Weights of a small GPT-style language model, trained from scratch on English Wikipedia.
Size: 15 layers, width 1024, 16 heads of 64, MLP 4096 tanh GELU, vocabulary 12000.
Architecture: RMSNorm before each block, learned positions, biases, untied embeddings.
Each number is 128 + 32 x the weight over its row's rms, rounded and kept within 0 to 255. Layers, rows and columns count from 0. Numbers have three digits each. The size before them is the row's rms in percent of the matrix's.

# layer 8 attention key, 1024x1024, rms 0.0473, rows 890-895, columns 512-639
096:130118142160184158120162184119125136153137100148122142167068141114165154120138114163088117117090115155118121136102142154129080048181125128092123101079135096159076110086119088136154153133092138157149088101117153151133146214105108156149099155154128174119170138115120111151115103141107112080121081159146138165080094146163185093172144110085147141102107125208198141132128119167090102145175
098:138117119114117083140133139107155146157052139146167120066158119101128157049099116099119163097147116090151074131149119137113098098119160146104111147144070150095172121127103167097091095153086099158080159099189120169170110198183163160110162166127130184156154092148157139095146167166168114136182177115138125117092110174138138126145151117114105124167164104158131147103097129161095083083100
093:151172161143133130177160092106146072119140161170099172127105144166136095090112119101150110146099130144094146080195155152104137118159082143088122131098147109163141114122139130106138120131104152167118127148148136153080142121169103151106072120104174165103144184146141086151179160123150149218148085121092152138186141129155180147137153150140109178105115110112104085143165100113112092102144
093:098095137070155150156142149083127138141134105143115100156120157161085171139101142111100142106104117111108113117175147111072163136150154174132130112145137084126078131172084127200147124122112167127131184112126140140136151135160142116116134127117092172080156161113126116131120095064154166123088140091149150087084091148163098147125184121164103080133164152150101134098141159168122200093154
099:163137123079123130122104090105168128141069108137144116198092120100095081134097062042106114168090112135095138112079105141122166105106143098201151111069097125158166131100123144142132080102146104127097115147108088100132127074101181131115119125186136115102148106096105117141140117107104074174168159116085131164117185169126098100170090131112197134097088110145098136118144075091123141089141
098:141114109104141121158153090091171170087089131159135107131189122166128125124119106157089134146117136146144167120149090161131082146101110118086158096140100138080156113101105122156108169130121093120107087046087143113139121141109182175149166177091127150150140142121141091111099091155098126175096166113129097100102100188120075081186116131131175100165079166194168184173108109161119125112151
# layer 8 attention query, 1024x1024, rms 0.049, rows 891-895, columns 512-639
102:125119169199102094103060112123131144119151051141140110123089115126169116174101145102156113145129126058087123155124152069147188065114111081092151137097149164147135148092167150057150101098129139161108137119098111113161144122125122152105087193107143186126135121143104112107097183155139139174160075155161115153160075142095141181187152154158119058190120087132137126070130126145096081108193
094:155083158137093147144157109176150155080131088175084155067188102176168114096095190077155120196134127144081120132163172159121134116165142134084179089129128114123136122147173167067085177148107148152105122147157151175114107103145205102137178154069151206178117177154136109087122118129182144145189037084135081226136133133137124161104118113139178148180146088130102154148191103154132127153102
096:114182131153084136078158085136146070099131105126097173136115098144108185081124095150161146146108123150155088182161077155116152105126159162131095096039152041186151130135156101187154171174195173157094211145124098145116173106107141128170120136127117155098199121122186160130128146102123141145199119142137134140117163138139139170141157136141152154165118071148108097195132117137129103156096
099:125133123108157116132148100143142136099150129136104162220186134150142109134174134160104156122171208175115110105176135189104166112134122161118087109143160129102128135162097151139123101138142154089129077188214134082109135109177135158197138120152088146161085156091108152192147124129116144121112140101076089079127085124130100110113097162119142141174154132124142117101148079114103143095116
100:152106132132091111103124128086121137125157127110166145169076097116132132120110170125150167128134144175071124112174201106117155068081167178082129091185124131141112144152196063116108142121098121136170107180106110193130117164195155165105138156163080124119073131197166084133160153196171137092122110141097133097146052113179216128118189139156100133117084079146130160136116114092136094123155
# layer 8 attention value, 1024x1024, rms 0.0582, rows 832-880, columns 512-639
095:114122162140120149138103156183123124129156181130152134126120137178107131086148172187155128141153130154136162121144047128122078139101138069143128185111133084038140081101160146061092154126132158097140110161081071194176112186132153087098159147119100102164132176084132202107155098127197114137106165134136115121148131099084073155080095157144159136117171142138153075103095097129104097093180
089:115133132136113104167157172091095155105163118154171146054119163114109138120123118122081173167150125114098126072110120117123097140085138158131082157118091136170130144092128137127144192169059130255138072119114110195162104105144136127111107160088123109079101068121164147123158069179094151154132165146093144101099065156080127117144093170092147108115114136121099151157104135147107072106159
098:121140098134151221169110102135142108107170128105125032152133142105164135174133043162125113090096138134131084145197153116105087120135102117132132142125118188113141097124155085050123087126203097126118189175065236136097153071082184137141084163167084140075136121096148089155106127086158107111111127151094146131112093180154076082199142112125133126122083150130127155140127143106107112142139
095:122164121137161114114099167185111123170073176139098142157107135156085145168192118108142159190117120100181134146057157101132139093119103126140102143162121195171124151164129121151140101112151180120124125106099133149144107075119161093100088145124104134133123121104102116107167119124114135150165113124124146194160219102109205126129090099151132125101130166095125171126130066075230184097100
097:123121150095098054178200118134174106109131125136139146168144154141156134132053177113150105132200164142153094118127144211166148154104132084116092127104165154097120155026096144121117133172065106156079144110134143184137119132148132151097157083177151130127106150148123103117151145148090117150134139101122105143119136184135146113173106123080120127132159097071157131107137079137103118165144
095:140115080113090099134114143134135169096151131182135116144154127144156099152101199124087141113102127123104137119167109116097123117157117102193134127092114083181152104162107141193095134089118148139053069126084154126084137127132145106131117130146110091138113134135122091093152076147120116169117149160113076139101166144155147129097123141141117128135104134131121108127163139118147196138175
101:182205154129133123165136146109072128133188154179136093176126178127217141166129060161144180162122163154139123160154135127115107070080163156134137176101140138091077127131183100140086116180107196148117086109094137148109145100127127147131027059113119153111158109120135157146143162157113140132158122162118141165098103164112143097065113126081166124111159069213121181133076166145148111198121
087:135106129092155101131174147139141101203072147107082167140102122175073161115097085087096157130137107151153091053131096124119123151147139091165115143163095155174110123134103097084124130106143115067103110109138160086073136177135134124090125234138091101164126043105125128114158172147094171149132146124104139074053173132092112130163138072106123112176127108099104144166118165141170129074068
096:106113098147066143124088147087130129175148181177084185130136191168146102147114145127119133118106110122129121148109123158162153157053096124125149115127149073132137114109051120198130147049092099119097165188175086053105121124138117155114158081132141094144183107060144169197119184148096112162144126171139114137164128140172134134111157128100120153161103091156073171155092143106139131107151
094:074116115104099133130112202171107181116144075088153160108098107093140134146159051150172090146131136153126100110083147178175156065119119129193111103120171124145152175124146130090201167153093147124118135139065132179148117107106089083066180126134125076151105128111128106169126083138113128151132092124050194104179061114118086090156058126079164131170087115166135078174101124165183085148217
100:134129155098118135133160122190122126144123098141113128115138119136105084145137171088167165150078150108139196114139109105086143112136179086152152062145155121160090136142085144187136210085144154076170181164140178111137143096149126129132087097133124173096165122127148149162196099124119160123144156170151129100064123189114128124139105156128152132125141158143167145169184146131147120121052
101:107149168178142140199153145125131156149212160122162172113158147149164196147156141133178089137110164117122161166160132117057098208091136121111104162089132196067083117137153125146081138081068158194131179126118095094124112114151063095116138080120027116112105126162154137126148115091139159134171158103140131144165131127090132149143099100106130101121177177085184139116080111133204089131119
100:073122093130130135148093109156098177115133088163184181100125125120088093144083110138151085134153114129128175164136157169131145122120160117145102181119156123107124111098135095216123124109135161098087185169180136096127148106105078118093165086089106098143184096115134179174102104118101156159218103172147093117156111163132182204146111114124092126154134135181121096096108066119112153099121
103:132151106143162141104116169111101083093097208150118048162107140135177110124111126129157148128150140093084112113154158075100133103093128140132112109111112164117125181157127084125141169086112127144161145172116128181110138135168113120135107081131168103099147161148196164158058151109139151125131111121116094131135107119163176171161101102139179105169106092120118133157144077108111153160148
097:127104131144159147126106160152102108147200128115091139118125061176131163091124090147177151175136192061156125050089181130176147146109157157115088142119084105112120146114099144113211107190135132117136101154110093106070136157103128142129167158080111096166142121156111152135129121144157084126047200134151081162158150108154068164155130093128149112077168153156124165167143154133087111157188
095:170080096152196196091169131161198123097053145130073087149147131082187120056170116117143115172102114118130083159117142143132125118136129197104214069138120117124153101119082102120102139132078127116084112101152173138133167136140162172119121117101090127188092134135135160042139130127111084146109121121138144141129095168189119110153098174156206137109121090154137123081056152166080172125114
104:164153122143179189183120152091157062097130193102120099171045089139147136165113169099159181136107159103091136156134155145141061097126102134090162147106103161095139120101229110083054104140088130139104139117106068107091108108090149122178159128111147120156119145191098124064123093118210117180114155123144120161174161081165125103095090156103115129085120148178174156108106172060151088082187
100:176230146172081111150131128181064070130151157138172111155090125141150130149099148137170189111057176123139121142121153157135123054085081085149176182148156212083086128117125142087069173100107128107138087132092109142134141164151151141088134081139155191135094146088147130090127171150126129099129106153115147127108130094069111108159145104157138143110169154156123121163150133153161125130144
100:137077102215147121143198190090152089126133107088143147163130128030132114151153076131128144166138195112164142129155139095019124096111114102112210092130148107096116127052147129140091097143114149103161176147120150038133130131150120101121110134116082138065112137155186108122125093154124136156083098113152141092153146118161119123163182113100126077114130086126182125177157197140138066059121
097:102141104147121143137132068097165108115111137096127104132196166109161138095123129183151148107120161159087105149124134128134176094094158250107132084132133148144131087119115090097167080088140120138087099082161238135085139116155181100156142135121113161119086141088102192104134188125117073202127112121175120131149146120136144123150084099091121170128168113102142109123101136177126188138115
094:053116135147123125143086142094194156173102091159106156101128098151134180110130121188094118086171030170094089110139061105128110148167136135093093159120120059150154127122094162106164068129103064091162084126166059150188143165150127104141169133125101144156155121102153158183120072178120124095111123094167092094093082114173125204152119114071113121116079174084146119134105154196106080140143
091:122157112133175111159134181136117137067174085029075114136126177151179155148151198120082139108171174065180131086065171081132157126172134095197133213095132175146053143072062175141136089119143076158072147155080151129126109144115088112090156063156087126124108131118197095148134150115162091150172127083165090121101156132199184153147132106121138136062147070118146078082141091143178156201126
094:128101155150090114106118130130132112145122093115150111084068112164106131194118117140159164154118109125126180106134126140120124106128209125183170098187136089049163139122138181114136116135103138121132065094076058159100135108154060127135122129142179172149141140093120159142072079116068145159082087146124126126102112144135132115182107144100167109104098184176172093136155155077128125160126
100:143176164123116117141131115165113170128107101132121154086109127172079133110152118075147107157150109064133127180131114128174175189099100103168097099119160151144157120149064147153096132109134133082134109152181131131131182131165167086099127143116068094181086129148127104124135123076059101142172140163102200141154105154081122112103144150137142119115136201140051123148161103146064112087166
101:148148123128120142113107141093075182118154160085146140087064167103218137135157103160113114126166142116140078136162087052094118136094082120071157140094143096103140116138146147136146152122132086156076102122104111121120111168099184165085104106137112109091095111103126136173068173131109125172073097093085099177163111180123166085105137150129192143136119144152169181155093124114105109114200
092:125136178106154155158119101124198161165119105131112105103117097139123094114153124147083147176110083121165177125148138096117115107161242137145140148105134087168131128100104147154167120143114180146132107065217150061127115093087111169112148154158133133121169137099134148114137082145123118119123131141145067140162020145194169112143094057089081081145100138170084164116124161151080122192138
097:160117136079130106144130060084134115151176084101144125158116155102117185124093099122062100109131112098207177173163133102090113108100103073105096101181108123148150134146159106146128126098139100082130172136097182159132164154130106080088117122093088114126107088165056117198142161098153128125130070116129124125104213134146079105114179107162070167135137110116127118171139171090131152140104
094:106180073122133179127112142112099140096107138134130200164133124136114115159148166116099120060135154061112147134144077152130140133112159090137120133121056059114102135099069135177096199162073082152145157149140143123082127122108111159170068106117057128143095127102135135154082082133154086164136193128134160173069149146047133045148152098057166078138062165158108172175152174079122140169109
089:121157150086115074165161143188081171169105141123178137139104169180076111166102158168138135047150143106155160167158126083106185079164094092173078105109068155179072087156161121153106110102138146159138128117106112151022124108146094117124160077098080141083146075070170100117147101046110172073127144151106114115104164152097151218074155140111123028140116153155136144108152113126103141132117
099:118149091149124187151077135074138172117118115146189101080133078133162169146157140139121145098128134089109108124151144158116160107138117106128177111130182147127086167163104138116159105158104155139100123084126126083183146122135132136114111142096076135120089145154150152146164095146110163073140187143092185141082187137121132144188129136155097143147107145103151078091121099146167112050098
099:161167154160111099132129114171166158156098162136106154128130159119093142156110180113144129094099133100127098149093158105141170127161108152114142138048155087138167144110102165147151073187132123169182075102126096104095099082190131140116161197064098170158094185170127129131195110131149144095105090107138088117127177126206159116076196111168114098122121148150123142162145152152130113141164
094:141061183128136162152229072118133164076175159088107119121134118125199190102172100101112126112163086149112150072088136160070079164123120140094119133104094115104116141147151108119078112142077120169127124088151141159155161190179106140155140100173136114086104109152175148084115167052159120156124100151145089153113119108078112095104178175090093180121129100158151168141122121143093133147091
096:139091162141062135121123104143117113117175071145141104156133125133110134107054112127123109181084089142112076090116098139125088113122174155131121148112113117075120114151122128146088093187156101109160129126120122110126108108147182139113135147121142106146137115120126119131154119081109112150106124203131096127130112092105149115088153110157142153104176130138083083127102113195100135126080
088:141133056197116125101158138142092161115111092166126114182101112114153161176192143132178103084166163127051103154066101145175115127159156146154122112154120065122156168111113167139132154149168110173080138117131114159152140104115129107191117125130140137153115131183202134086144090116133063127149170124118116145109158078122143175141184119123130102119160165172100169097151118110127119155083
094:114073124117146108157138098112140166131115133120100112142141108147114158123145163136102120092145086153172099128116113086169114167084184114145103159130101086171180165102147131106103095145116124154097111166148052153165097092104122176162153188195129110156193070116109156145097111126125106118048154120158095116097052120159175134161136110135105145139159175126118141130170131176149129131120
099:176136143210175166164150147183108079120162163157079129145119141132211127117118064176185181094127113082211131123111146144137102112131104131148139091104112216074107116129141144082088099124099147131140143098129132135092162132130167114143088165120105171125095137113115133126076111144147120101105118087180084117177173125110140129183180120162127104075179130135189140120095144137147141153149
092:083144145086065129198145181147156119136209154164108113119133109169160106156142100134145120135136142149168150054159090101140115163152099111112135153098174161119104149119132108138133134155117070069115154120089121088088083119107105126128115124177090052146115179121148090148140155144128136159174116098140112154113201116171118086156150134131127156158193155110130116115127067122157143109110
092:171138130075155161150038136086070145197095155127100157193131142147113128114092129116110158143110159071075124225182130113081125082128114108137138186161147143100166130115137127090107101144136118130130072143126116130147177134101146102098155147091073154160094115042161140178120147157189115067184160152091166116074149092112140112100184120095136104159120135187089114102102115125154079144093
090:145089162065051112156169112114163136107125105094140151162100146138095136124150146127080123072116095182141135071166062117113094156153170069138198110067147159164067067177150172108120093171121145139135122100167125093121157132111132157098081104158156173149142141154108125125145150094062138127120143141125134075089160112152145058113195131162208156106104119208117166132125158100101142108080
092:094126134112143123131100130090158136123191087121108160109156142123150132070099101149061113165164139147103236109134202187158092189133134122090140091108119084119094072130122099096103111154077153134126118164168137103137155096134115097155145102100146090098141119179129148175168157181135105053162171151116108090130121114167124118102097080124096144161131142150135082121120176130125081148062
096:202114105086158108180112127114127107098115120118157088172169031147065106143105105087117138079130144138136144194157109113099116111121125069149090144117162137076170142119151211171047151092096125118162252159185124115163132049116178144087156094161087104084141091120098081154134112164071097104143103184061136113178159181079113147138106156099113149154106152119183161137116153119166139144098
088:112079098119109161111137116158160175193142112124137103154097109084153089115166106222203112096135138142167117138116162164153138100118109107101104191215130097155130107159095145134131104126063130113106101122160153223170099141114119109176137085177134105142127111141160157152134125151145116175152133109121073138143114086202139139115146073188123159147105097169129135153146133103145158143121
090:142140179090139092144145137156159103145078149080095093086122078082128179103144132141195082157142109111112127172158177115189038133165112138116148129157143168162069153112106118082165090079140137115088087091119117182119130111121156131168128166096162142144115111136124104181114152111166109177130165108126083154161128133155078100145150164159107138063117103079118094070167074161119123112108
094:110145142129173131152135204142133121168083144170082163109087138143124147175156174103134164188145119133066104136178154137162096194144145113154118154139159110155127090164106136156117135116085114162070103163119144062141118131166118135120139110168108126123177136116142170129138137097147162109150173071176169111103076098139130185147104172041121130100136095086122109165113067184120089114056
096:118089118037118135125104119117133142105159144143142100176087133154140165069146057112066146121141145131077151106159082159115129206154162134113112151199107121150153140148148085103140129113163091126081074156106144141070108135109208141145084133155106101128131031112116106206104133107132181114079114111130158094045128110164157077158037128177126143110127087151083155076132103140103098129065
093:149101121155106125142147176099127161156183123098123131148102153134163197153091124136099112078124124077112091203132185128160095148150138144096080158129137183127124118097140166094141134164129089162154082099128182151064127082106145108158160176205101136154145127137143104147147131199143134118146051135120095133173137093116110099131124046131166093114081102090153113152093174155131128146082
099:161175134106151153147132103172091126119109165123132133071116071108139082152102141122194143113193109164127157118095208152152136140123181168155067122189136127148098097143064124149186100118154108170191062114081136109083119149136089132134156174111127085136127160131139161129129166097142110100118159121164154124159126132082180143060154108136088077161101151119133092147147121091087112149187
091:158173110117150118106124103093120147140106165094171118096154139130111116181100144098140126057164074115114084116122073214150125132088088156156092084102147132154190117145146128118124159175079138119135139169165150108078141135162126159087104107147117121143112109071126133074066143191108157139156124151155188177141124130139165146126150076121132093102095181118157118150111059153088090143152
094:125153082152155156071124140082116109134078157104134083144165137097103147168140144132118169167097143139109120134113127152139103102113122174074172130143076138121135137096164109120105081101084132102117152125174129131180088180140062107129158136086180124035139102132165134101123126188107123194098188106072118092134125145144125109146101168123132114180183151210113177119147100211108152145055
# layer 8 attention output (transposed), 1024x1024, rms 0.105, rows 832-880, columns 512-639
094:165095105140125192140169191130160125116127154113165108139088137118176161133060115147119116106052084121095148103155090181026142128127112122082137152124072123130122149094137164118090096116121092152127171141154166154196134032133064212144124116094161129127141164204145132133084135100120137124070125125141127130139103141150146123171122110122115175113068096144126118118179111144105095171149
091:130054143125058097096089166128128122126176104177154063093144124150156124194074085111118121079113110090127092127115105113147081112145106150137124121183184172144149117093111100141085168109161115154120080123094131112092186134091109133159118163098128062151137202093124075148164053113100136132139126145119150158137134111096111168150153116131125102133161120125126144111161070133196077112136
094:162150120134174118068135168096161114080144132084121144148205151142106127120171138117149094120143141095144110127151124100252146144228129124168130087152118152146091120112143149113139133096179114074083133137173180115145136145083210139114190101140090077099130124143126117080128189176115140082094129150090074178142109090156134124104161150101101149147118105156124105149128180149147114166133
091:136143076117192117161134056155117155119118116074168116047158132086078094113075146093116124162108144056148148115143168094173181117122164143105070146071179031115155104141182138146156139126099106133067071166184131088144103160133113121114178102158155133081147120172155143130046132085153073135125104165130122114110067167153098104128100067148153133089121171096148053150121126133123109150076
097:109164167096113171094106160128176147072159193138119112108097098075151135096149094100083145191090072108101107159187129146094120120149110105102122130202129117161130117107122171155134165191074185122129151129180129193126125102179088139164130159130147097085129162167127082151107203126115146153128102178091131164150159110094127155147101124128077179125182191155149069161119115125122118114130
093:115121140114108119151158182184116194105113096178121111118164099084186117116112103132146124162125066086152129111103131110144103157108111127100104139096111124091195097188107125104119103144210114132123151103137160165112109064163114151088144106076113149124124134161093160054090123103117148125182108150121076137117106091150104069174148135112143095124149207083115129151202111153129081075131
096:142092143167137132098115129096159096091090158157114161112131159111166072111166142158174131146093137156162118061109126123099065170060123153087090060137084169132099119151112112150093126091117134113144165145143078073148171150152153072125072146166197109213085159054112113131181085132094162135128135130155137101136114093090060112162146079117121113139067146092151129154107120119109118145130
088:117138178133184152097106197130090174110187163142159122153173151177159159120184132110112141110191109096089135102140127147127209117137167114112134118129126092083053154149140095090072111125109156163152098100160121206192115125165146148151154123104131165069141157112099127221115160135152143120105086124147127143114099102092167124121180107162181147125123120108128114140100129103151148163109
093:175137192143105145115128139175138198135119144104127126141141149104124098188087092165140144155133161072121134095119128158093092174109095137096106096120146129140182099153129122164114100087085136120163088146135105189124150065095078080094166141140103133105169175170146152107135113167134206137118089108083151158128139114125109169112121145133104119112145154133157128089116161120196127070122
094:106082091114157118146105077095095146199144180176180103110069107087138169169128162093085160038130094102140128160101105101124130157096142075120124074170109114101131163144136131151114150086138138091170094099166104158151137106142178123112137162161130145088135196121133191143094107123137100118116158143141064134076142148103091113126093024186132152149098058167134110130119144109227160086101
097:179163123146103115147152058168111116136124091103110179173085125090114091182140185098065160102150143114143145073118136119080101150084164087148085151143211094085103109169079148118131136134189107166136130095123079116097103120168134163143077135145132095114134070152126152134128121101188149141139135080192118149082166054158151067169131099083145127119135115138134165121098119111129201130174
098:134100095153095124120130145166161087174107152093157166073167160140160070167129089094126137141134117196170168147086102133158132096145109060092131140113085133115177141123145181116113112190175135064193104167126131148151101097107094090175143103125179117067131091142140146115124169109085059092106155133151124119099141146135160153138070155117109163140171033152154058102112150115113143145116
096:078128091103102093125168131105150114089113068107091159120134180108134125142140104103092142137086134124135141198051100107084089164118118103148166171137113061132155089084159177132134116167118090171141147087089163103145097113137148114094103098099156153144086115105105180115135128135129090139197144148086101151108089110118116108116133153135161124159135138145119084135122137153112162091066
097:136111131087130156111212090147108118208129096155114091133143125165105121089157115183139084117124094118159090142109122134152107149142101141063114154105033148117181018137110121138140121128146119102117174116174115120096119047094105081142125105125185164191085151164152139096164142100108172113146123205157087129172126173151152121090113118096160147042139103131132101171104156124135121160130
093:183143129140155075115162106086132149164164165158204147133096120145167110090195177153083119096137104221108131080131137156173073104162132075138170093120175159132143170161198130142140158182183114064141132086148153140137143096165124067182085133158126125151123097094129139166109111113150125107193094100088137087155132189134108112097128151111097130069134096167101153035088129105096162135085
091:105145096117163110145160130119120127122110155143135199137167091093099128182057093157169176132161180120095089099157185094127159056139138092138119077145151079083174130141103076135146128128149145096160102130085149063141185180133125114102104132171114080142108113113117156139115125161084137140147119124113146096129169133139104064073165143152163136133112161229159101154139123169131118099130
097:046130040129071070165076120105105134147113119157141158144107002158133113161093168100119132196137161120147158170098086121128166132150168149138115096140127135173159119117141143077142121127166101084163133114075109126131136130089146129103139140176145139127149149138134156142092115126123065094079093163131132141094080109104103132167118188143095161162153127194074085146179035160163133167117
096:168127140153105142109126156119130132115191165145105099175104130111160114146141184100163185126194153170111155098119168122150174124146152094166169122169142157120089174170125138114166136183117154154113115150161139080166100090081124174158223137130229067088156147105126108126143155147094125075159084097159101110152063144136198087058138148159108129153132119153169089105083129148148086148089
097:054099106109140116134094113116117139177108132150139106103116078220191139154191117114157111117103103165135124148182139117151099140123140164157064149124160153096089149126119142066098207092162162130153171118118120161076173123134191134103114143148145136126110134120169164147194171108120122132101127136169115143112202131096122242137147109135099196147140105104106159100131100105133178175162
093:129040096145160138176091178218110143098145159177107139109124180122212123133169103212138116175117151076134122112145137091149181124129111100116108215123162146117110158097119076210163105131120104142091144130135108094152112124115113119093080129159151092137131125117100148122086154105130101109154099184123136136144106148156104094105128114154101136148130144106133152198145098112167133176116
093:106073132106153128124097165167186192142144119141168128086137138110131184096134115131114097120087119083097099176122164122105125086076100121150112132122219094076058092188098174176125125076121110139060074130171094108139165157109155168133136240129056108074166154079186067068137163161146114165210159108077153113150180129136125210146103106154155080121105053070131100132131116114157143082132
091:126084132140115109115122143206175141127109138186114120142117177134145111055148092088122063149127129093136134104164059112120108145108130112098135094099126120163148110108159170154126091181122139121181164119168178158167101104154122103178128112120131189154130149061119104166126147120135147105129157153095135085117065129063095188111130144155163147149109173112115149158149171162091130064133
091:136129132150137131094180145155144112180088142125083136110138116105128101128102141144127100090131098103141139133131111139153078156099101162114162125123161115117121127115121098156107107124123111142141170112114121164059141083102144058125152135142102118089079133129145158095104121127148141184091130107082099067098108120104104180096130109126152091153167126134107147099149127173147156137142
096:089146138182167165105155149096142120123128100130075097129082148071113081144116158146130104158113136160099140113139131196096115127086131132121113116133190054142108111171183130152195144200149134183098072100110086127158157088140139195124102183141119127069101081179164071127090092151107136165160129080126097168117121125145112108141127115189107126109133123084139138103172132142185084165167
098:213093118121086176066127158084124097175160161141164123040107117145096141151118117117139101194165139165156171085192145219154105153115160156088124127124108159120158135135138093079117108152131128160117177161156161165125145154136080105110102159174108099165128101089094091113178080128118154121101160145066114144138162099118165110100103122117103153059139164148078162160157116165132172135127
090:110133161121101129111129091114114115118143094111163080180148077117125118136052099119140146088124120087044154152080103121131112150112098100139145106073194086075150074126122142159130100119136075079105093081151099152138137177137113160132148115143109158159102135105165158183126134151114125169191153083124183129128135138102097117130133154152206195059168054112173166104142147083128086118171
094:131120151146107109092178155123102133093148120107097131150126128133107111053170153174127168129126139136109110056041166092179148093117149119120115154127113152050125148102193116134114105162191089104074104087128093029074130134113187155184173105122175123128115094091100136089139136143126143091092122116121157106086161173094158117085133150142155190107189123121214154124123150164095063110150
096:110065215118084105189146096151135135184105113118081085134107130147091118151129078168097170159127139131139126083140123116114142123154105113144137144103146110178109107085076058139131148132142164098155117122145103109150148115098172118131163164112178174115121117128111116118182114085179109098154125167145092137092066126156114086119138118148137120104116160137133097115117112137117175147192
088:143113223163112171134178162080132129083145104112102123125148173169129090149176102086101098150139132142169172108145112084171104169135163116070141146051154090121155155097142142152116149147160085149151104119140092110168096146125172155102086145084169094142164125123137145077122094162149164161131170159156135133058114115148101165180101124126170141066150136104113155204154167139097137138166
096:118157146138074034042127140108115161130127115127133176108124139093146083150154095132090110100093119101147138117113102128130098147143149190201115146183132111127186122122142091083146120115211124128192136166177174110057113129127144147058104186106139115070167110098088098141099147153174058189155096161147174113149138110159109124157096071126193140124166103113129106125118133170163146114130
096:104133120104145154150122132108133129131170128133174135050149163127130127080119176131124116124113121133110102172099090123105150116126094162116124126160154092149143143110119123131105150114105135119073134097106136092191200111181080155162141120163112084132180144150203128120135107163171198138189144143099120091135117153153130165187090135160121138105100176129130111169192076119077159140127
090:176175180104096140130079193137163106099137134167173137156142161141103096103100172159174154154102062117125160101164141137143107147134143143152104165154109158125134105140110129105114133158147113104171130123121062154133140117125082136150134175151092111161096142169121082080153079137031149112139111085122210145170177091197135168101145159150073156145130102092091188120121149161061143168132
096:156112124171151159130150125079151157055170134151100108162171125129127142067155133138077115115125089127107107200115144106186174098162104141130129124195166112135148124151156122129140127153132125154099106128107180173118128101131082150143138106102156159144110174125170175149083104118132109107128173082148092119087097135144160133107132202129091076137078161066093141027115163182106177129152
087:145088174112144172147074069150160116090141097129175141124165097136085129086102127156069167090116155103173119101135065133095120162136144166201136138096159103182125166129052128176100111080096069092143110145072145146144117129169147134106129152063141046168108151161140160126114165071119105147133154170168197150178109176183145083153133209095089100148071114116152141113103131143152147135094
089:094080129173128154094086162138150141111093149138141118126191197131163161102127124110172152072105159077073121118134085099101137046140146073150115140151151107080071145139132174125192128139125123144156081122102194180170181119125116123100120117166130152120075126171175089118176143115127091118171166147143137110113124092126135073138115132172133046119159099162097160120125114159133138099097
094:107147099101149088136136133175098137170150135046191124160133103114104175115195140110088099144091111135180177136173170107120079143165136157121145123116150112125112161152137170108110166148175106027164153086089135130099092161111101107139119113183179125105082160176112092120135129101091093127045141119130080042158094133139096095120162136090121172135103104082095124156096184126111197158097
091:177088149082120065202103121172145107126108103182119130183147169129091166137080195124122096172112144082127164131136131143114159186059162090110136135122105142173146114095094201050134114138157116181125134131084129209141135106097128121171102150036105142120173108104143117113158104156120061123087159163156098145103117161131140111172093126128088162125099203137107112153164125123100169094139
090:085141096132144090101072116142116142112135113096110127122127110068137113139113141087131140160150170159155070097152067060174152149126104142142116064117128098142070148133112241132107101098110122123145113181094106087158152136124130107146162069131163117158157100091133117178065145162068174099104128140113155096120143149148114119125116111141186252108120152107211144138089171104107161110082
094:114141218115194067122153120105138099104130150087087083117131138089108088146171173146192129107190117154120191141123129135145136100122102125096138032150120134136065131131143160104138121113094130138131167090106109151135165168160135150071056115135099197210137107114164107100082110133092157100136118053149193104125097175064161186158102137130046143134101094073112115129109154105124121048139
091:155130121162081136114152085108098140088104173073144134105146136138154113157065173183186126132152112165162033143148080174133116102131142100126144111131135104180079176148132136073167100116127099144115123088086180153215133117148131102125187115167163134171141161119127133130128154093121142156139142051051149121153083099058113125149090107144119125087116106141141138160148167133157161064142
092:118126182198117097138173103101114155124136111048142147072101160136118119160133104133143147109113174207138128106076097090162135115097160182176126109132098133111134122119166053068113090117096081126160049130108132084136166142126144137136154131146187126104143106180146158098110162139097178155148090088162139158078108095158169125143170066132149155140206124150122174105087178163121029121087
086:135169149157142126081117162083142102095155187068132173109144146071104154143122144141129162130145159116108148144126140160095085143076135132087189091076194144110111117131126148131153155060101097184150182090079127091173201141106103131103112077161116124157178132068095117074093156124120132104127163103081098144117091147093136109141132128112098117163101107160121052099130174113177141093152
090:136127130100138140132066126092139192099145134127093136078108107148090112138149112078115124073119108167107120071117145128085125118111144114138123114178119200136097125150095149104134107126049199145134128154151245190129098161149058202048166113171119114112143141123143105145128176111132147130099095121070144188100139135117141145118124092071131104114120152162077111161108101109157125216132
090:145155126137081145051143122186116103171163106095161146150173114144103130162097157127096115145106154082111153050146029116097147159113098119204128128106110136147129129060062145078077094113079130142154105169128188173068118107106182172168140133108107048088209087085120100170162068146096142148123144181112172117107172160031158177140166114152137158106145105129136101129094112100175099129137
096:140201128120126164152052109155134183154155128128118111073143129090142135121139106081111150128125179131177140197057141113132189124160099116110132057098133167160101130144088148140137141133107123113138142134123082162068111136118135159124120154143097149170097161098146153106151163143110054072135128147114111107116087134094122168165109157122160106181157157127142133090174145192137173144146
089:059148076158144179108080096165126089109099139122126092124146129106150161112177140107203155075103126175170128110179117034108141139108135150162152167137145147055084121123104078116105148153126147114122082140102135147110116146105105100118137084100205134073109148049101175117068147141071151141109172109143140137125075115081143150096182158150095131145120085077149096178109105091130131152105
097:161113099194143154090117133087115099167072151110198127109129171197073107117100180108086093151145033089105116152118092221198109174151081159112114110081108138138119119141125111151143149185108148077100120139124088107112196122147094118164148110078155095104081109090096097123086111122127140069086122083155088089155133144130084137119120125127115238098107119167149104077080147107167223152096
091:151173179101173095112106156103087118148114185120217127179129148163113156097166101223112135168132097108129136160128147100177161089122090138076144159103132157128107104076164114166148093125100123163149089119127035137204074167112139155081148153101169167137132058088156114114176124132166101105088134145175112064134081088126144115121062147149089149109168150170117153143187158140135094121118
092:127088159128160072144126130100169179130128107190133107117116176078155141123096122165136161133116062110148103146130125122092104123132115110145094118150108141101168211114089127139165146113067181126188078133117151080155116122145138084106096126159101153124114108138109152149133122148146112080121149139143106168185086131150173143101173099166096112132138090111131128138108101160137053118063